Weights of a small transformer language model: 16 heads of 32 (8 for keys and values), vocabulary 32768.
Each number is 200 + 30 x the weight over the matrix's rms, rounded and kept within 0 to 999. Layers, rows and columns count from 0.

# q: layer 4 attention query, 512x512, rms 0.0667, rows 511, columns 256-511
# k: layer 4 attention key, 256x512, rms 0.0648, rows 255, columns 256-511
# v: layer 4 attention value, 256x512, rms 0.0765, rows 224-227, columns 256-511
# o: layer 4 attention output (transposed), 512x512, rms 0.0986, rows 448-450,480-482, columns 256-511
q511,146,191,178,88,152,212,45,142,151,185,275,257,156,223,169,149,249,190,197,96,203,163,343,177,233,149,170,194,248,120,124,190,245,194,206,176,120,175,198,241,154,205,133,123,217,199,212,106,218,199,151,196,245,92,266,233,255,128,129,218,135,169,205,193,112,182,212,131,198,262,207,244,198,191,245,144,199,157,189,167,213,285,165,198,230,161,186,226,220,158,281,240,242,221,184,156,127,181,201,174,191,199,236,213,219,234,137,130,179,195,180,212,222,211,260,171,223,230,175,250,196,193,152,252,310,174,203,250,168,262,208,107,134,231,93,297,144,174,168,204,177,163,208,303,117,137,181,249,213,173,211,275,260,219,214,195,195,297,258,183,208,227,251,187,171,242,279,232,200,148,152,307,190,188,208,192,182,200,148,142,211,147,261,220,131,189,261,253,254,207,251,266,198,150,156,335,288,235,132,207,223,245,190,214,216,307,200,314,191,250,228,196,196,124,181,213,166,190,255,160,173,172,209,190,126,207,202,177,277,259,204,209,271,180,260,171,166,196,206,249,200,180,145,147,270,227,255,242,134,293,195,193,153,172,256,180
k255,174,191,232,176,159,148,205,162,204,169,192,162,206,193,232,238,216,193,218,106,211,207,169,133,174,240,212,196,250,156,217,181,214,247,185,173,187,253,268,232,104,180,169,215,124,279,151,242,138,198,232,139,245,176,211,202,261,190,220,157,193,212,214,259,173,183,230,97,202,147,222,194,192,123,153,170,150,211,134,192,270,248,201,199,224,230,225,200,239,109,128,200,232,224,135,201,170,216,163,133,204,214,95,227,170,194,209,237,182,134,210,255,200,177,216,180,171,247,204,152,274,112,218,182,206,206,125,209,225,165,248,237,247,146,167,175,291,173,219,230,312,166,217,245,144,217,202,198,215,259,210,164,223,191,47,202,150,189,213,154,215,228,230,189,168,228,230,217,267,148,272,193,251,158,193,176,162,223,225,131,208,142,195,244,243,221,274,201,187,227,149,172,175,199,177,222,246,223,219,164,234,204,213,208,212,150,119,230,211,177,162,189,167,268,184,259,176,173,229,225,108,175,207,153,126,235,203,126,203,301,161,139,250,214,249,112,151,151,233,193,164,185,259,262,157,233,200,195,210,213,252,156,197,225,263,216
v224,191,195,190,227,247,186,224,209,196,208,111,187,200,181,192,188,188,186,202,225,203,172,250,290,208,193,186,221,124,166,223,185,212,205,221,189,182,184,202,234,227,202,211,206,220,188,163,177,193,149,214,236,239,199,174,232,195,219,168,187,205,241,211,172,153,266,182,201,228,205,175,180,183,186,227,252,222,187,204,240,220,192,150,200,153,213,160,158,209,189,181,205,201,165,195,184,213,204,228,172,196,217,207,248,181,239,143,217,211,211,163,195,222,256,243,223,182,215,194,184,168,139,182,142,173,196,213,229,257,225,252,208,213,212,208,270,207,210,173,221,204,189,236,145,211,210,189,227,166,204,231,185,149,188,180,215,197,188,201,209,211,204,208,178,188,188,207,203,214,177,199,199,208,192,212,199,189,172,269,223,179,210,231,214,190,225,149,197,211,201,224,191,210,189,184,198,203,200,218,171,218,178,201,198,180,152,156,192,206,182,169,219,250,178,210,153,218,168,185,162,219,195,188,230,196,190,206,187,216,187,190,230,158,221,149,207,180,218,224,238,165,208,151,203,189,162,168,130,202,147,238,205,237,217,218,188
o448,225,206,223,186,180,188,155,200,199,209,230,180,180,192,231,183,198,209,206,200,188,206,177,161,201,163,238,275,231,200,216,205,209,150,180,238,153,237,227,216,173,205,214,185,221,187,180,230,173,224,181,180,173,204,213,200,201,203,219,200,132,219,185,210,223,194,231,153,164,196,196,166,206,209,235,224,190,212,252,180,182,198,217,234,173,201,222,204,182,210,238,190,152,186,179,185,225,191,156,156,236,240,175,174,206,218,214,166,240,197,219,238,199,184,216,203,208,190,173,185,230,185,217,217,168,199,197,220,205,193,191,187,194,206,221,190,233,209,179,165,216,220,225,219,160,173,141,218,188,192,234,199,181,244,169,203,175,178,196,195,202,227,257,283,180,216,191,167,182,237,202,218,195,184,225,214,238,203,215,161,174,173,172,252,257,247,210,188,172,212,228,290,218,193,192,219,164,215,156,175,184,203,232,195,216,192,246,194,158,191,197,194,228,180,186,214,173,189,235,182,219,248,231,218,215,231,194,189,230,218,206,158,158,188,168,227,179,181,225,242,129,219,274,243,197,165,153,232,217,229,163,224,191,238,235,192
o480,182,204,209,157,189,146,166,210,181,204,190,259,248,269,200,211,189,202,169,217,205,221,197,153,180,228,193,225,191,181,236,195,185,214,209,178,222,185,221,168,161,223,247,112,222,237,244,230,138,213,199,204,198,129,178,173,210,244,220,188,252,223,234,208,240,190,204,199,212,214,216,195,206,149,203,220,207,142,179,205,223,188,181,199,226,175,176,234,186,215,195,136,222,229,210,252,232,201,219,207,287,182,204,221,247,173,211,231,211,160,197,183,224,228,218,195,220,270,194,257,189,184,181,209,221,194,186,207,182,219,212,180,223,209,189,217,212,244,234,197,228,195,201,174,168,223,219,196,181,178,158,234,183,206,208,226,150,182,181,274,217,238,172,151,185,184,248,230,224,168,206,207,223,100,229,149,201,182,222,191,195,131,227,159,215,170,224,191,202,172,221,174,203,221,217,182,185,253,180,192,177,217,178,221,184,193,220,214,190,213,211,190,194,239,197,189,175,154,198,207,229,214,222,196,193,211,233,205,171,211,182,196,181,162,195,216,206,243,196,137,227,242,234,164,186,188,179,242,193,197,210,255,200,204,255,206
v225,188,175,204,180,208,211,177,201,203,200,151,176,222,176,208,235,198,205,211,156,212,171,246,159,169,169,259,189,211,240,218,165,193,140,170,197,223,170,184,185,172,124,178,246,204,221,233,183,171,226,190,232,184,192,193,174,209,187,213,276,191,238,170,172,250,194,186,211,221,200,196,204,178,205,197,211,214,184,227,222,254,205,212,113,155,191,194,265,226,154,208,190,197,157,192,197,201,189,211,196,260,235,163,194,179,217,216,189,174,186,193,226,187,218,200,145,196,232,212,237,225,201,192,240,215,203,224,243,168,227,202,157,127,195,220,189,249,199,227,199,202,168,179,233,144,210,190,173,195,168,131,195,196,242,188,224,231,219,179,246,207,190,195,237,195,201,197,182,242,232,195,208,192,213,187,184,201,204,192,235,202,184,208,268,193,234,232,188,205,162,226,248,183,221,154,243,198,216,191,254,222,199,185,183,269,188,181,174,230,231,194,183,235,161,209,223,178,171,193,218,211,222,136,189,165,175,172,198,176,188,222,193,197,240,210,183,250,219,230,232,185,240,213,167,189,163,205,172,212,146,186,208,219,220,183,247
o449,203,207,238,240,211,205,214,223,201,184,217,252,232,220,207,240,153,190,230,207,218,212,228,170,205,210,166,229,155,188,196,204,142,266,177,194,192,175,215,204,235,195,218,209,173,191,222,212,181,173,225,167,245,243,190,173,203,202,150,147,161,204,273,223,210,179,194,232,175,246,184,196,197,168,223,243,175,173,224,144,222,156,154,215,243,146,217,197,161,223,191,172,243,185,229,224,186,180,235,181,207,222,189,225,174,224,228,200,212,194,186,180,178,214,160,252,208,216,181,216,224,169,183,174,196,227,157,178,193,211,220,198,181,177,176,190,191,206,177,194,161,179,201,260,235,247,186,186,202,206,148,226,235,124,214,228,182,199,240,152,187,145,212,177,199,208,205,197,209,209,217,182,241,196,186,203,201,187,167,154,192,200,153,158,180,183,218,212,256,235,217,170,170,169,176,180,222,229,227,166,155,155,167,195,163,213,221,211,222,184,177,174,191,180,191,155,208,220,176,221,189,213,214,105,234,230,148,211,178,238,165,212,207,224,157,144,191,186,178,148,213,137,190,205,216,215,223,168,210,187,176,166,244,214,185,185
o481,255,170,265,197,204,233,276,188,161,218,194,226,205,195,207,237,287,175,212,174,178,210,213,206,211,212,221,197,230,244,215,209,243,210,232,148,182,209,203,175,177,226,223,175,148,185,205,190,174,217,179,186,191,181,187,197,205,185,207,220,185,236,230,218,187,209,253,190,228,224,247,247,203,166,178,183,207,201,181,169,254,210,179,230,206,215,208,235,165,265,220,190,246,173,186,179,193,218,159,146,201,189,185,243,269,214,193,184,249,174,206,187,154,201,174,194,232,201,219,249,219,229,164,225,216,179,202,178,149,204,231,165,235,203,198,205,181,205,191,203,172,212,173,176,247,181,190,233,195,205,193,180,229,191,241,201,201,264,228,145,186,233,164,176,217,206,216,212,187,234,232,197,198,201,184,208,248,214,225,209,133,221,176,178,210,199,204,227,207,160,198,184,214,218,240,176,156,168,151,206,179,230,227,192,218,192,215,233,236,180,229,198,162,227,143,131,176,189,171,210,240,176,256,207,225,156,221,182,179,221,201,215,180,203,198,224,207,143,191,129,203,169,320,164,227,197,136,116,204,206,212,158,215,169,189,165
v226,172,228,252,175,226,199,208,191,232,264,181,221,185,146,188,230,195,218,206,234,201,229,169,194,211,232,154,209,182,220,228,208,179,220,178,228,181,231,299,190,174,185,216,177,228,182,168,220,231,199,200,213,181,207,218,210,168,169,188,243,194,210,213,261,253,142,240,170,205,172,221,208,244,252,207,198,203,177,209,171,212,227,207,244,180,239,238,161,233,199,176,223,189,190,204,186,180,222,169,186,221,193,173,230,223,220,211,176,181,162,200,223,198,193,266,228,166,175,225,157,156,188,202,201,216,233,201,173,189,190,173,197,215,172,211,179,189,239,183,196,184,224,204,221,217,184,217,144,225,245,165,194,222,275,239,158,184,217,223,198,230,161,239,192,203,202,203,210,204,173,187,197,166,195,194,217,198,214,174,194,209,207,237,143,172,191,243,231,207,206,194,192,191,186,256,171,257,181,247,192,216,199,250,218,158,212,218,215,235,192,234,194,214,156,208,215,224,205,202,204,204,230,177,173,182,200,206,213,237,179,170,186,181,228,137,209,165,216,223,266,189,176,183,205,189,163,194,202,197,144,210,217,226,191,216,199
o450,246,193,161,159,177,178,202,227,238,135,156,238,179,151,161,198,178,189,196,197,213,165,191,223,147,249,214,219,167,155,213,161,184,199,218,220,191,183,155,165,236,219,203,227,220,197,199,212,114,183,188,169,225,261,220,184,180,197,172,195,234,216,201,186,193,210,213,220,193,154,213,172,140,162,205,188,158,207,172,213,181,189,178,202,193,187,212,208,217,210,249,153,205,187,225,163,181,217,237,222,216,219,207,180,191,243,235,201,198,245,206,185,230,204,200,212,233,245,198,146,214,227,211,205,188,227,211,198,254,217,232,216,206,195,184,216,220,206,219,193,208,193,262,193,218,233,185,183,158,202,188,251,141,215,226,207,199,170,178,194,189,179,200,201,267,190,204,166,174,148,213,157,199,227,199,188,199,203,228,233,232,221,206,202,179,240,190,204,194,161,200,193,189,216,186,245,163,252,151,182,200,218,177,178,215,198,227,203,223,203,212,169,174,177,194,195,224,173,185,190,221,217,227,218,217,190,212,274,197,224,231,172,187,163,210,173,213,216,188,180,200,188,207,190,219,161,215,213,179,182,198,176,219,211,228,204
o482,184,214,211,153,184,259,241,205,175,227,181,242,154,231,144,245,213,254,203,189,202,202,211,175,217,256,197,213,244,150,237,219,195,154,195,147,247,174,211,190,182,157,193,180,221,205,196,221,152,194,187,210,245,223,158,225,214,251,113,159,205,204,173,184,208,195,216,238,163,207,164,176,214,178,173,214,206,192,220,227,241,248,191,174,150,181,203,259,236,219,212,198,213,198,204,174,126,183,182,229,198,236,171,246,229,200,201,180,176,216,203,234,218,217,150,231,177,187,202,164,248,164,189,213,225,193,161,151,202,204,198,197,211,184,213,220,253,145,158,229,164,208,189,220,222,155,204,244,191,159,204,206,200,237,171,209,199,187,218,218,197,240,199,192,246,205,212,205,202,222,196,182,188,277,185,172,173,189,206,218,196,172,225,196,223,185,234,199,186,228,181,170,243,201,239,135,225,204,216,243,233,237,164,202,257,174,232,212,226,209,221,209,243,138,215,163,265,209,221,186,253,204,206,220,169,165,191,218,249,159,192,154,185,209,207,158,194,215,215,199,166,218,211,249,185,227,228,196,171,255,223,187,217,143,204,203
v227,184,220,232,196,197,182,201,213,221,220,164,197,208,170,248,151,248,218,231,174,195,190,211,210,234,227,249,203,149,200,116,193,211,207,187,172,220,216,186,186,189,178,203,149,200,209,204,199,186,184,199,179,163,185,176,248,228,249,172,182,138,217,228,135,169,177,170,236,223,206,180,205,208,179,209,266,186,188,191,227,228,181,201,231,223,188,214,267,240,220,195,227,195,271,217,191,176,156,182,192,188,193,205,231,177,240,213,167,185,226,170,211,199,184,176,161,232,189,159,180,237,222,232,172,190,221,171,164,241,249,123,204,211,182,165,189,222,199,215,193,222,192,220,255,226,179,159,213,213,165,179,187,193,221,195,218,164,197,127,172,202,202,153,185,193,198,208,194,192,187,246,142,235,194,185,220,218,205,220,219,190,208,200,219,223,183,194,148,210,136,179,293,247,234,202,193,234,196,194,149,180,175,202,198,218,206,214,230,190,234,163,225,160,155,225,180,230,189,147,203,203,196,201,229,232,227,214,197,181,223,158,218,207,263,166,145,234,198,234,240,169,223,136,194,205,255,237,176,196,303,169,256,205,193,154,242